Weights of a small transformer language model.
Training: a variant of Muon for these matrices, 120M tokens, 7349 steps.
Each number is 50 + 10 x the weight over its row's rms, rounded and kept within 0 to 99. Layers, rows and columns count from 0. The size before them is the row's rms in percent of the matrix's.

# layer 4 MLP up, 384x96, rms 0.53, rows 87-159, columns 0-47
101:50 55 45 64 55 49 63 33 54 54 64 56 45 45 56 34 37 38 44 46 56 43 51 43 55 60 40 54 65 60 82 58 49 51 40 54 47 31 62 50 54 44 51 61 39 47 48 48
108:76 58 70 32 67 63 38 49 41 57 57 47 42 72 46 65 43 34 34 45 66 41 39 42 48 63 52 56 50 75 56 58 50 48 52 51 34 50 51 62 47 43 48 58 43 46 56 31
105:41 59 58 58 67 44 53 66 29 48 50 71 42 44 44 51 57 48 66 44 52 52 24 40 51 51 45 33 52 64 55 48 58 40 51 61 39 46 39 36 53 50 40 46 40 47 58 58
105:56 54 49 52 59 30 54 52 58 54 45 36 47 47 40 41 59 64 53 65 59 38 41 57 44 52 53 47 48 33 32 39 48 55 52 45 30 44 38 64 62 49 55 64 62 54 63 61
099:43 46 49 50 34 48 37 50 58 56 67 45 49 39 44 43 41 53 36 47 46 45 61 58 39 50 58 48 52 53 51 45 62 54 52 48 63 56 37 68 48 39 53 65 62 55 46 68
098:51 46 67 50 41 40 82 45 43 59 48 35 53 65 45 47 35 34 54 56 54 61 46 45 59 48 40 43 52 57 52 63 64 45 47 40 44 48 29 43 50 48 49 62 53 31 38 46
100:59 62 58 50 44 48 46 57 68 49 54 63 47 60 51 56 60 48 45 50 50 55 71 48 56 46 43 33 37 40 56 68 59 47 37 47 44 39 55 68 49 61 57 50 57 62 47 50
104:52 49 53 53 44 33 35 54 37 53 69 33 67 58 61 56 54 52 53 45 48 72 60 43 54 50 71 58 59 50 51 40 37 46 43 38 47 47 54 41 53 59 44 51 52 59 60 55
099:48 51 45 67 67 41 27 38 57 60 50 37 54 49 52 48 49 50 50 58 53 49 60 47 64 39 59 64 47 43 34 75 61 53 44 55 47 51 46 44 48 62 66 45 47 48 55 56
101:45 51 53 55 67 31 25 48 50 43 46 57 29 50 65 50 55 45 51 50 58 53 57 40 48 42 56 58 46 65 56 58 60 49 58 63 42 45 64 51 40 58 60 28 53 54 51 57
094:46 31 44 61 58 38 34 43 52 58 55 40 64 57 44 51 64 63 28 57 42 36 58 54 53 48 47 67 53 62 66 51 52 61 52 72 58 67 63 56 44 48 39 63 50 37 36 54
110:62 56 44 40 47 49 39 42 55 67 41 67 53 63 47 34 52 63 61 52 34 31 43 48 65 53 61 65 41 51 64 70 45 52 36 36 41 54 67 56 61 60 43 40 43 60 67 50
095:46 41 51 46 63 56 36 42 49 56 44 63 47 63 57 35 54 34 48 34 55 45 43 48 52 58 38 39 62 55 55 47 49 55 57 35 44 39 55 43 42 49 46 58 68 57 37 68
103:49 52 52 54 47 39 59 28 52 49 38 37 58 54 46 25 38 64 44 45 45 38 61 31 67 46 35 46 54 50 57 63 59 72 48 33 59 54 56 56 48 53 56 52 61 47 57 61
093:59 55 19 36 53 53 51 50 62 47 67 69 71 50 41 53 35 32 24 39 52 52 64 55 42 50 39 35 50 44 56 56 44 61 60 38 48 50 50 57 46 47 38 37 40 43 44 53
101:56 36 65 63 59 56 53 52 55 55 64 46 51 67 26 49 70 48 48 61 52 42 23 37 52 70 55 59 43 44 35 48 49 52 49 36 39 51 54 38 54 38 38 54 37 40 61 60
112:60 63 46 35 62 62 55 67 50 44 44 57 58 37 57 37 50 64 48 40 45 39 51 51 58 40 45 58 55 63 54 46 48 56 55 46 52 41 32 59 52 60 32 57 32 64 64 43
092:46 61 48 47 55 32 51 50 37 50 57 44 39 48 53 48 53 50 52 52 50 55 41 34 55 39 57 45 52 54 46 55 43 63 50 67 46 34 52 35 61 45 43 53 53 45 57 49
100:55 50 36 45 63 41 55 57 57 61 45 57 53 60 70 43 49 45 37 66 51 45 47 49 46 46 66 54 62 25 57 41 57 44 43 39 56 44 39 44 51 70 47 63 70 40 58 39
106:57 44 40 48 33 39 56 51 61 70 38 53 55 38 56 49 49 64 60 58 72 45 58 42 51 60 34 51 26 43 37 52 59 55 69 55 47 25 60 45 54 51 37 60 33 43 58 43
110:37 48 41 47 41 62 63 55 46 31 48 58 54 54 79 52 60 57 60 43 69 53 46 56 54 50 51 40 60 51 50 52 72 48 40 35 39 44 58 48 31 63 46 68 24 40 54 41
096:53 42 38 48 42 47 46 36 46 32 44 45 49 45 64 58 53 56 56 48 44 35 58 35 40 60 34 55 49 51 36 65 62 41 36 31 46 37 60 35 50 64 36 49 73 50 52 60
097:36 47 39 52 44 47 67 48 43 53 43 64 72 66 42 45 54 59 49 43 60 48 58 53 56 29 53 47 49 66 48 54 40 50 41 56 36 64 23 48 50 50 43 63 56 52 52 57
098:35 61 45 41 57 38 64 53 26 52 44 46 38 49 53 50 50 62 49 71 41 45 41 61 66 42 49 52 45 58 61 67 39 59 49 68 37 39 24 50 42 56 52 54 42 40 61 59
088:56 21 48 50 53 43 57 70 53 42 41 49 43 44 44 45 56 72 39 46 57 34 49 52 48 47 42 43 44 60 51 45 61 61 65 48 32 24 48 46 55 52 49 39 63 61 51 38
096:55 38 42 56 55 57 52 49 77 42 47 50 29 42 53 50 58 37 47 51 50 54 52 41 58 34 42 47 54 31 55 56 55 48 70 45 47 45 39 41 60 25 44 68 50 50 46 47
089:29 61 43 47 59 47 50 56 62 60 26 42 35 38 51 53 41 48 47 60 44 51 49 56 60 43 34 49 44 41 47 70 61 46 56 55 47 46 56 64 65 55 55 62 54 52 60 37
099:51 54 56 43 47 43 60 46 56 67 60 46 41 44 52 47 59 45 56 62 55 38 49 42 70 37 33 41 62 50 39 66 53 41 48 40 50 48 49 48 35 65 51 47 52 47 38 37
089:43 71 33 68 50 69 41 54 44 41 55 46 56 49 58 48 62 44 55 54 58 58 56 40 46 49 32 58 57 63 48 46 61 44 43 45 43 55 53 64 66 41 48 54 59 48 41 48
101:56 42 55 57 42 37 62 51 44 46 39 58 68 55 52 59 33 45 58 53 59 62 42 34 62 53 51 56 59 42 43 55 47 55 54 50 46 54 46 49 56 59 47 50 59 28 76 57
093:59 55 71 51 35 55 50 53 44 47 65 52 48 58 48 62 54 49 56 55 53 60 28 52 62 54 49 64 54 46 50 44 49 41 45 32 30 32 43 47 67 56 57 44 53 38 61 30
105:51 46 75 47 56 62 46 57 43 42 57 60 53 55 67 49 56 52 43 57 45 47 40 46 53 40 54 40 63 49 62 66 53 55 50 56 44 56 37 36 48 42 28 32 45 38 66 45
100:57 55 52 41 41 58 59 39 64 50 59 37 47 43 65 24 50 45 42 52 38 35 53 75 55 37 48 52 48 66 58 65 45 63 57 39 33 37 37 46 61 61 49 48 58 60 64 55
098:43 47 49 40 48 54 46 54 52 63 54 61 45 50 57 65 59 48 57 48 68 61 48 51 57 43 58 51 54 36 40 48 60 50 66 51 36 47 48 38 64 59 59 49 42 57 66 48
115:46 48 62 44 30 50 69 47 59 53 44 60 50 44 46 39 58 48 47 35 47 40 42 53 71 35 61 56 43 48 45 59 61 64 41 68 53 51 46 58 44 47 54 64 60 40 52 51
105:84 57 40 45 60 52 35 54 45 53 52 35 46 59 74 52 42 40 54 45 60 64 62 45 39 36 29 50 55 53 49 38 60 43 47 55 50 63 55 42 35 64 51 43 50 55 56 52
092:43 45 53 36 56 53 45 55 48 47 61 40 49 41 46 59 63 53 40 49 60 32 56 46 54 55 52 52 52 43 61 53 60 38 47 53 43 54 49 35 34 30 55 39 51 67 47 43
109:46 57 48 61 51 53 47 63 58 69 59 45 68 50 52 44 54 64 43 58 68 40 57 61 54 51 23 51 60 32 57 64 47 46 63 60 57 55 42 35 61 42 27 54 31 49 58 52
106:39 43 50 49 48 39 32 49 61 71 42 39 50 65 42 51 52 60 55 51 56 52 67 64 64 37 30 46 49 55 43 56 50 52 45 51 53 34 32 62 41 68 45 30 40 37 48 42
103:46 39 39 42 53 54 57 49 55 56 56 45 42 59 49 46 74 35 64 57 52 44 32 50 43 51 57 49 43 42 49 61 62 53 43 49 47 43 44 49 43 56 43 56 58 44 37 75
106:62 75 52 43 71 57 50 42 69 50 57 42 41 66 57 55 58 40 61 40 53 51 46 53 47 48 45 44 62 63 60 53 56 50 46 53 42 29 51 40 40 67 57 56 37 50 47 21
095:67 57 61 25 45 56 60 44 50 60 42 52 46 47 53 52 47 62 40 40 59 37 59 34 53 47 61 64 52 60 38 43 50 48 52 38 67 59 73 34 45 54 36 52 64 38 42 51
092:48 42 54 42 42 46 50 56 69 34 46 49 56 54 33 45 58 65 52 48 52 45 48 45 46 57 48 54 57 49 41 54 73 45 40 38 47 34 49 47 38 48 41 59 51 42 34 49
098:48 61 58 46 59 46 48 42 70 39 50 63 54 40 78 54 54 54 43 60 55 47 44 40 52 50 60 53 63 56 63 68 64 51 40 30 57 40 43 47 38 55 52 53 49 41 44 49
104:59 40 58 42 45 48 84 65 40 46 63 52 45 51 53 53 54 45 49 52 55 39 43 38 46 57 55 55 58 43 57 68 68 58 61 51 40 58 46 38 67 39 36 50 50 61 50 24
101:47 41 46 71 55 56 59 54 50 66 51 51 54 35 21 46 44 26 38 49 65 57 49 42 55 46 28 43 62 65 53 48 40 45 67 44 64 54 44 41 57 61 54 52 55 52 51 41
094:42 48 60 50 48 54 55 51 44 55 50 36 43 32 55 31 48 65 50 52 39 38 55 45 53 55 46 36 46 53 66 57 53 45 61 55 41 49 40 59 52 52 56 53 45 24 34 45
088:38 49 36 36 44 67 56 29 38 40 87 51 47 60 39 47 40 45 47 63 54 53 37 56 63 47 55 77 39 51 51 29 56 49 52 48 29 57 53 64 50 48 41 44 31 36 51 61
100:58 34 55 42 38 76 36 31 44 49 79 50 50 53 57 40 43 40 50 47 57 39 59 70 56 47 59 64 46 32 52 53 49 43 57 28 55 48 58 46 57 40 48 43 50 60 34 45
092:80 44 41 57 60 51 55 61 40 49 52 52 50 40 49 52 53 52 53 67 56 52 62 44 55 62 46 51 48 49 62 36 52 46 42 59 50 48 55 44 42 43 45 48 48 67 71 52
109:41 55 48 69 44 66 32 69 51 49 47 67 54 45 42 32 37 45 52 56 50 52 52 56 46 47 49 51 48 51 25 68 37 62 52 46 38 62 55 69 39 50 57 53 56 46 59 44
096:58 65 37 51 42 24 64 49 51 64 56 52 56 66 53 57 56 48 48 47 60 51 35 52 48 45 48 45 61 49 38 56 48 52 53 56 31 67 42 50 27 37 32 46 49 58 48 49
102:49 62 49 52 47 59 38 67 52 45 60 45 65 39 48 61 50 46 59 45 49 47 51 49 54 45 34 54 58 49 49 42 46 49 43 54 60 54 59 44 44 66 49 44 39 49 45 51
099:58 48 58 59 64 66 60 62 42 45 46 72 59 62 53 43 64 31 47 57 56 43 44 43 46 42 63 50 46 41 55 42 42 54 60 63 60 50 30 40 55 53 31 62 61 38 53 61
096:45 44 54 52 59 53 28 30 55 61 54 45 49 57 67 54 43 51 45 45 71 44 43 37 53 52 62 46 48 44 55 63 47 40 63 54 53 58 60 47 54 63 41 53 60 61 63 64
095:46 22 50 38 23 67 41 54 56 35 51 54 41 46 34 49 39 43 56 48 58 45 45 40 54 55 43 59 40 40 49 62 57 46 48 50 59 58 42 44 40 55 40 68 49 55 53 51
098:70 55 56 60 47 52 54 56 62 73 51 54 54 31 56 36 56 43 47 22 66 45 53 54 68 55 57 38 60 37 54 54 49 47 66 52 48 52 75 36 49 39 63 36 46 61 47 52
103:49 32 49 53 55 60 56 50 45 62 36 67 62 40 62 52 54 73 53 57 31 44 40 43 55 37 33 47 52 47 59 56 59 45 61 59 38 45 38 43 40 50 53 52 59 59 41 52
119:49 58 57 42 42 56 41 41 38 46 59 60 46 71 44 38 60 38 50 57 57 52 60 61 43 42 51 47 51 25 56 51 48 46 44 42 44 35 37 49 46 42 36 48 49 60 42 50
085:51 63 57 56 50 36 64 42 48 54 49 69 22 53 47 49 56 51 50 43 61 58 66 37 59 69 62 57 51 24 39 47 53 38 49 39 56 42 45 62 55 53 26 44 60 56 54 63
106:66 51 53 44 46 57 46 43 43 62 62 44 65 47 58 53 39 55 45 57 51 34 64 59 43 43 53 60 72 47 64 41 48 57 57 39 50 59 44 62 42 41 45 46 54 51 40 61
107:72 50 53 79 53 40 53 49 42 45 51 50 35 58 37 61 54 40 50 53 39 44 48 45 47 41 33 50 60 60 50 41 57 66 59 34 54 37 50 29 61 33 54 64 55 38 38 54
097:67 46 43 57 52 37 61 49 39 40 50 48 51 38 59 43 51 44 57 44 71 61 45 44 46 63 52 68 72 35 50 42 62 71 44 56 57 53 45 54 47 35 43 57 59 51 49 55
104:62 64 49 60 41 42 39 52 67 53 48 49 53 49 45 45 46 43 53 38 52 46 34 52 41 34 52 43 65 41 63 42 47 55 53 41 73 34 42 65 45 33 59 48 51 49 30 53
103:47 65 53 47 35 49 49 61 39 52 59 39 43 59 53 49 43 38 54 68 52 49 48 37 54 54 55 52 51 60 39 43 50 55 59 31 38 35 47 64 39 48 63 38 47 40 65 61
090:47 48 38 52 49 55 56 55 54 55 56 63 62 57 48 44 51 48 39 48 65 42 56 44 66 45 56 48 43 48 49 64 44 56 43 43 61 21 37 60 64 45 40 59 27 37 52 56
101:41 42 58 52 52 65 53 64 63 58 53 60 43 47 44 35 57 47 47 49 71 44 51 34 48 54 52 36 80 37 42 56 59 51 54 41 46 46 37 51 47 59 62 56 61 51 76 55
093:57 28 56 56 56 63 48 48 45 65 60 48 47 41 53 42 39 43 51 53 74 59 25 42 42 43 37 55 68 64 42 49 48 52 20 41 58 49 61 56 60 62 48 64 54 41 54 48
096:47 65 43 37 57 34 34 57 38 44 63 49 39 53 21 53 52 42 47 42 58 57 40 46 52 45 61 62 50 53 35 61 40 55 39 49 34 51 49 46 55 36 57 55 37 51 62 48
103:41 59 48 43 37 53 43 51 47 59 49 54 36 56 56 42 51 51 55 55 43 36 54 51 61 59 47 37 24 33 57 57 57 53 43 55 61 53 63 47 54 65 27 50 64 57 64 49
097:39 50 55 56 49 66 54 65 60 51 59 56 41 66 50 50 40 38 40 60 38 33 47 45 57 54 55 48 48 71 62 59 38 55 57 55 37 56 43 41 47 55 53 65 70 37 56 71
102:39 41 58 42 48 59 50 58 68 24 57 57 53 52 50 50 79 56 49 58 53 55 52 28 52 41 57 43 52 46 62 63 66 56 57 47 41 44 53 64 48 48 39 53 48 55 64 50
097:54 60 55 58 41 53 45 61 29 45 60 37 39 57 42 59 49 68 44 49 47 45 45 37 56 48 56 45 60 50 41 39 50 47 59 61 41 67 56 51 53 51 52 49 60 41 69 55
# layer 4 MLP down (transposed), 384x96, rms 0.524, rows 87-158, columns 0-47
100:59 49 55 37 61 48 63 61 39 40 55 48 54 34 61 61 45 29 54 56 32 44 38 48 57 46 50 48 60 38 60 27 48 62 44 59 35 72 45 42 66 59 68 46 60 49 39 47
110:40 53 53 49 62 56 52 61 46 34 55 50 37 47 76 37 50 65 35 53 40 42 57 48 55 40 45 33 54 71 66 22 49 43 47 48 37 39 53 48 49 66 65 44 57 61 58 57
093:45 55 41 51 39 34 51 47 51 58 68 48 50 46 56 41 46 57 75 64 53 56 53 45 41 58 43 44 28 42 47 46 60 54 51 67 54 54 49 53 45 38 43 49 62 49 41 68
096:37 64 48 46 44 50 52 56 63 47 47 45 40 59 33 49 59 45 66 59 63 72 52 54 51 55 38 45 53 56 27 45 39 52 57 44 51 26 25 58 62 51 46 61 59 51 60 61
113:44 50 46 49 72 38 46 45 41 65 77 48 75 48 50 42 72 38 59 41 47 41 53 72 48 58 51 42 58 45 46 41 55 39 52 53 53 56 43 34 56 43 39 51 61 42 26 60
088:60 58 27 36 50 42 53 35 51 53 59 42 49 47 39 60 69 48 59 65 49 49 48 50 52 63 46 45 46 49 38 59 38 47 53 54 60 56 49 54 41 40 28 48 35 65 53 37
106:60 28 55 63 46 66 31 71 43 52 27 41 37 36 53 54 31 42 54 44 47 59 38 64 33 33 51 40 44 57 46 39 41 51 55 53 46 55 49 53 48 53 46 54 50 59 50 54
099:37 56 57 35 62 57 56 49 62 37 49 44 44 33 46 54 60 60 54 52 42 42 58 61 61 40 43 56 29 39 42 64 45 63 48 54 63 45 54 47 53 70 55 51 35 60 40 53
104:52 57 45 40 63 38 67 41 61 67 47 46 25 39 54 52 54 52 44 50 57 51 51 53 49 52 61 57 55 36 66 45 58 57 57 56 45 58 39 55 43 73 65 46 54 55 44 49
100:41 45 31 64 50 55 49 50 53 62 47 39 65 40 48 69 52 52 42 64 53 51 56 48 55 52 55 53 49 50 62 68 42 50 48 49 62 43 54 64 49 74 49 44 40 49 46 40
092:36 62 42 53 63 34 57 32 29 53 44 34 32 66 53 47 38 55 46 41 50 41 64 68 44 54 40 59 38 58 61 55 44 39 49 71 46 44 53 48 46 59 37 36 55 45 51 61
114:38 43 59 52 48 68 49 51 39 47 46 78 56 54 52 62 41 57 32 57 43 52 61 48 59 26 45 57 36 62 34 60 52 62 43 47 46 49 48 39 46 42 43 42 55 56 62 43
077:51 57 64 47 40 55 52 49 40 45 48 46 47 36 47 42 45 60 70 53 49 56 40 58 50 33 43 62 55 46 52 45 62 38 29 50 55 20 24 57 47 48 55 40 39 44 60 30
112:53 63 42 42 44 64 41 54 51 53 27 50 54 43 55 34 50 39 68 50 49 39 68 55 43 46 72 54 40 66 25 51 57 36 48 55 45 55 51 47 53 50 63 39 61 29 28 45
091:64 23 28 58 42 56 31 41 46 52 63 46 45 48 48 55 61 58 50 45 42 57 38 64 44 58 77 57 61 52 38 48 45 28 49 51 46 44 57 64 70 42 46 62 39 55 43 48
115:66 49 41 76 36 60 53 42 45 70 42 46 56 43 32 62 55 35 64 41 47 53 60 63 48 51 46 46 41 54 71 65 35 57 54 31 48 45 48 57 64 60 66 48 42 49 51 36
118:44 57 49 45 29 51 57 55 50 55 32 62 39 44 58 49 54 43 57 65 65 70 48 47 59 60 55 64 57 48 54 58 43 47 65 51 40 48 56 41 50 39 54 49 53 32 46 56
093:48 62 64 51 63 37 43 59 52 46 67 37 67 50 57 60 48 51 51 53 55 51 52 44 63 62 55 47 40 31 40 61 41 47 68 65 46 59 49 28 43 50 67 57 58 63 45 38
105:41 59 28 49 77 52 35 46 57 45 59 53 40 60 50 61 57 29 68 72 59 59 43 53 50 57 50 65 37 40 40 62 53 30 46 53 53 42 57 53 42 42 38 50 54 53 42 61
104:49 46 41 57 49 49 51 45 50 45 64 51 50 58 50 53 47 56 61 67 47 58 41 52 63 53 43 51 47 47 44 58 59 56 44 26 28 21 40 65 61 51 38 59 39 45 50 52
098:29 38 43 44 54 63 53 30 53 36 70 48 73 41 55 41 44 52 36 55 62 52 71 52 58 58 62 62 51 42 55 44 39 53 51 57 61 48 36 55 60 40 58 65 51 45 61 49
073:56 57 47 49 72 50 64 49 56 63 24 33 56 54 45 29 48 45 40 61 55 63 44 58 43 32 34 47 39 42 57 46 39 54 44 65 50 49 46 66 50 52 75 48 57 47 36 33
110:55 45 55 58 57 51 49 31 29 48 46 46 56 62 55 63 57 29 61 54 56 50 66 38 33 50 72 39 50 37 40 42 58 52 35 48 45 64 48 59 51 42 40 50 57 59 38 48
100:51 40 68 39 59 52 63 52 33 43 35 48 46 34 54 51 42 50 55 59 47 51 51 60 36 46 58 47 59 47 51 52 44 54 47 46 45 72 56 40 60 44 76 41 57 61 56 64
101:34 47 37 61 56 59 33 51 49 36 27 52 58 40 32 55 54 48 47 63 48 33 52 35 74 57 71 59 54 40 63 51 48 52 64 43 40 55 60 48 45 57 34 35 40 58 43 51
096:55 40 47 45 55 58 47 66 47 28 51 56 32 37 36 57 40 58 58 49 67 49 57 39 45 46 24 61 70 53 49 55 47 40 35 51 59 44 50 58 53 56 52 67 54 60 46 49
105:35 56 65 58 62 44 42 59 28 64 54 54 71 53 50 46 65 38 37 56 65 64 48 55 39 45 49 51 55 50 42 59 51 46 37 49 48 38 57 56 29 41 41 38 54 61 43 62
105:49 40 41 49 57 62 38 36 38 46 61 55 67 49 58 58 72 53 48 33 54 72 39 62 55 44 46 53 62 53 59 39 34 56 54 51 62 45 46 49 52 57 44 47 49 50 40 55
085:43 33 58 33 50 67 57 67 65 35 56 57 52 63 44 49 42 61 64 40 40 41 47 49 42 43 57 36 45 47 38 45 44 51 63 71 50 39 48 42 45 38 61 59 44 45 56 33
108:55 35 43 55 49 50 50 50 39 66 60 48 33 47 52 57 35 67 39 63 56 51 43 55 49 40 47 53 69 47 40 66 58 25 45 43 36 44 34 42 41 55 34 55 49 58 35 44
094:40 55 49 40 62 27 40 56 44 41 44 57 51 59 37 62 47 48 33 62 66 53 66 61 41 42 57 41 49 38 46 54 46 47 45 52 47 48 49 51 43 55 56 50 48 65 32 72
099:36 30 62 54 50 35 53 47 69 41 48 56 61 49 44 45 51 45 46 36 76 43 40 59 54 60 43 61 54 60 56 56 40 43 57 40 69 40 56 51 68 53 41 36 47 38 35 78
107:40 30 70 40 50 59 42 51 53 56 59 59 32 45 44 27 40 47 49 50 65 49 52 48 61 46 58 52 51 61 43 54 40 55 54 50 52 49 51 61 65 44 59 37 71 44 56 45
095:65 38 39 54 41 47 43 59 48 32 48 52 73 31 55 48 50 43 57 31 45 49 59 52 39 39 51 45 53 66 61 43 57 33 67 56 31 45 44 43 53 59 53 59 60 37 55 42
137:36 44 40 67 47 43 55 53 47 67 48 39 57 41 49 46 53 55 60 62 57 56 66 42 67 69 60 66 52 50 67 53 53 49 55 59 51 31 52 69 48 36 36 39 55 59 55 42
113:58 35 36 57 66 60 71 39 50 49 46 24 32 54 65 61 50 59 55 61 53 69 50 56 30 41 39 59 52 52 43 48 61 57 56 37 48 53 36 60 58 58 47 50 53 58 58 46
090:54 40 42 54 40 20 40 65 61 38 56 48 43 59 40 57 51 34 56 64 57 50 49 48 65 67 42 57 57 53 48 52 52 46 42 44 65 53 63 58 52 43 36 46 34 43 48 64
122:41 44 41 39 32 70 51 68 62 64 43 39 47 60 42 58 60 41 64 68 45 41 43 43 35 45 30 48 56 52 49 33 52 38 42 58 48 22 45 54 46 54 57 56 34 55 52 54
115:36 62 36 57 53 53 50 49 57 42 30 49 29 51 46 48 32 34 42 58 58 56 44 48 56 36 54 66 57 27 67 46 40 47 47 39 43 66 35 54 62 54 61 46 58 44 31 60
116:54 55 57 40 40 58 62 47 60 57 43 50 40 60 55 47 46 69 62 48 56 48 48 48 60 33 56 61 32 49 54 53 46 48 48 62 52 61 44 38 61 59 76 51 60 57 50 47
109:46 65 55 55 39 45 41 45 53 55 54 53 21 45 58 48 57 66 59 50 55 26 49 53 58 56 52 44 47 65 46 52 69 62 51 59 43 47 56 37 57 45 44 49 44 49 66 55
096:38 62 58 38 49 49 62 59 44 55 50 45 71 42 50 37 59 47 32 57 45 53 47 57 49 74 43 40 67 63 69 28 71 45 38 40 57 42 49 56 31 53 73 63 30 48 48 51
085:53 47 35 57 55 46 47 46 33 59 48 50 83 42 54 59 43 63 41 58 48 62 51 59 44 35 42 44 31 50 37 64 41 53 62 57 55 50 44 52 31 43 55 51 41 59 67 47
099:30 57 57 54 46 44 54 59 42 52 59 46 50 38 37 50 45 48 57 44 42 45 59 52 51 61 57 41 48 54 58 49 38 41 42 38 52 68 60 60 52 52 50 50 62 38 56 56
104:58 50 63 45 65 44 47 35 65 51 39 50 56 65 54 37 61 45 65 61 54 53 51 47 52 56 48 52 44 67 50 44 41 56 49 43 45 61 64 65 52 52 45 64 60 48 47 53
098:43 49 67 60 45 69 30 62 61 49 42 65 57 47 67 49 39 62 31 43 52 42 42 54 67 32 49 48 40 57 42 65 48 50 46 58 53 59 43 59 57 50 48 33 53 50 50 39
101:62 42 46 47 56 45 52 59 41 37 58 45 73 49 43 58 54 50 46 59 49 42 68 43 49 40 44 54 58 48 56 34 57 59 41 44 41 58 44 42 56 27 58 57 43 60 59 57
086:50 63 48 44 57 45 63 37 65 49 46 39 55 65 45 55 45 46 51 66 54 37 32 62 56 58 52 62 71 62 53 45 38 46 51 53 51 66 41 39 65 34 49 44 47 57 55 45
102:50 37 57 42 48 50 65 48 26 45 57 48 27 44 54 75 46 50 51 29 71 62 51 61 31 46 61 43 55 53 41 49 36 51 63 53 51 48 60 55 67 36 48 46 56 56 47 62
096:55 34 67 50 51 50 46 70 56 32 42 54 65 35 45 44 40 58 45 31 57 61 57 56 62 52 46 47 53 47 48 38 61 20 46 40 74 41 53 52 51 46 61 57 51 60 51 55
124:40 55 59 47 64 57 45 51 54 55 37 47 51 40 73 44 43 75 59 53 54 55 39 53 46 55 55 49 57 52 65 67 45 61 46 53 45 42 47 47 58 49 59 48 44 44 39 36
104:47 32 59 48 48 63 33 39 48 54 50 58 39 47 45 50 47 46 60 40 51 49 56 51 51 46 57 54 47 42 49 50 42 56 60 58 53 21 50 44 60 48 36 36 58 51 42 47
095:70 70 49 49 53 45 65 43 51 40 42 37 52 52 59 41 74 30 42 49 50 32 29 33 57 51 59 37 61 43 51 51 58 34 37 52 52 41 55 55 57 51 45 49 48 55 43 46
095:51 57 54 47 44 59 52 50 60 31 43 52 67 45 54 52 50 42 40 51 36 59 49 50 39 43 54 41 45 69 34 50 58 52 41 59 73 62 43 58 46 46 61 51 39 45 40 46
089:60 42 35 35 77 38 60 68 53 41 55 45 61 18 42 66 44 64 57 59 49 53 54 50 50 55 56 63 48 59 39 52 43 47 50 40 64 48 45 64 61 45 51 43 66 58 22 46
086:53 59 60 54 59 37 73 52 48 59 65 42 34 30 66 67 52 37 58 42 47 45 54 57 62 61 45 45 34 60 52 38 56 51 59 57 43 51 61 44 43 60 48 40 68 40 34 43
094:68 65 36 53 54 53 77 70 32 57 47 57 29 42 53 57 46 50 62 37 48 49 47 57 53 42 62 56 56 50 46 55 19 59 54 56 49 57 46 51 49 50 61 53 56 29 39 41
112:34 46 59 50 43 52 43 52 38 66 40 50 51 55 53 43 44 48 43 43 44 57 41 33 65 39 37 53 50 59 53 59 54 43 60 53 55 70 56 35 62 50 55 34 70 38 56 42
139:51 57 36 45 63 50 41 36 50 46 52 51 61 47 49 57 47 28 35 54 58 55 53 51 51 44 47 40 62 35 60 68 34 27 41 51 54 68 46 64 49 49 48 36 53 54 41 45
083:53 54 50 33 65 67 56 38 49 53 53 40 48 39 70 45 51 46 48 38 50 41 64 40 49 47 60 35 35 62 49 40 55 45 57 42 67 56 54 45 50 61 44 45 56 44 45 29
100:66 33 57 61 50 36 47 46 51 39 61 67 25 53 44 61 51 45 48 60 76 57 63 51 54 55 43 45 52 43 50 55 42 45 37 46 47 60 41 58 53 65 56 41 58 46 36 46
115:49 47 47 41 46 31 52 40 45 61 53 31 47 69 45 58 40 24 52 52 46 50 51 54 49 50 43 73 44 42 51 45 43 64 69 48 53 54 54 54 50 25 52 34 46 65 31 61
102:61 24 43 44 57 44 46 55 56 62 36 27 34 36 52 56 54 42 46 52 40 42 58 58 66 46 44 52 54 58 47 40 51 28 67 54 57 55 57 61 65 59 45 54 45 62 49 38
100:57 52 62 51 55 59 42 49 59 44 48 46 52 49 67 63 56 26 59 51 34 62 52 62 35 55 59 49 65 63 49 34 53 53 46 44 72 45 59 50 53 49 59 78 56 54 37 49
105:53 43 47 47 53 62 43 38 59 48 44 50 38 50 51 49 42 46 61 57 43 58 50 72 29 46 41 57 56 57 40 58 36 52 34 61 53 56 56 65 34 31 30 57 59 33 48 38
083:64 53 48 44 55 45 36 56 43 38 35 44 38 47 47 62 32 40 45 60 29 60 31 62 42 54 40 30 41 59 57 54 56 50 42 65 54 60 50 73 54 51 44 47 56 62 58 48
100:55 37 62 38 56 39 55 51 63 52 38 51 65 70 57 50 25 52 33 49 45 49 36 51 40 30 57 45 52 54 39 42 56 48 44 48 64 57 45 62 53 61 38 34 41 37 44 49
091:64 68 52 51 31 47 45 40 48 58 37 46 37 58 40 51 61 62 45 57 56 49 54 50 47 49 37 52 57 39 74 44 35 40 50 62 38 43 46 52 38 46 48 30 45 46 66 58
098:48 33 45 33 47 54 61 61 52 33 48 48 51 51 41 55 49 42 64 66 50 53 48 48 53 53 62 47 37 33 59 64 56 43 49 67 57 53 40 46 52 45 55 45 59 39 63 53
108:61 56 55 41 46 64 62 40 36 57 51 44 49 45 64 39 54 37 35 48 31 46 39 40 38 71 34 49 53 46 59 37 69 55 57 48 36 48 61 45 54 50 54 56 59 69 51 46
084:53 50 59 43 62 53 57 48 44 40 51 40 65 48 41 60 52 56 51 54 65 59 38 43 47 30 39 66 43 48 47 29 58 43 24 54 46 48 59 63 63 44 42 23 45 58 57 28
100:34 46 65 52 50 50 54 47 76 33 52 60 45 47 48 51 39 65 61 29 44 58 44 44 59 53 47 54 35 55 57 33 53 58 44 44 56 64 46 36 44 53 67 38 36 61 52 41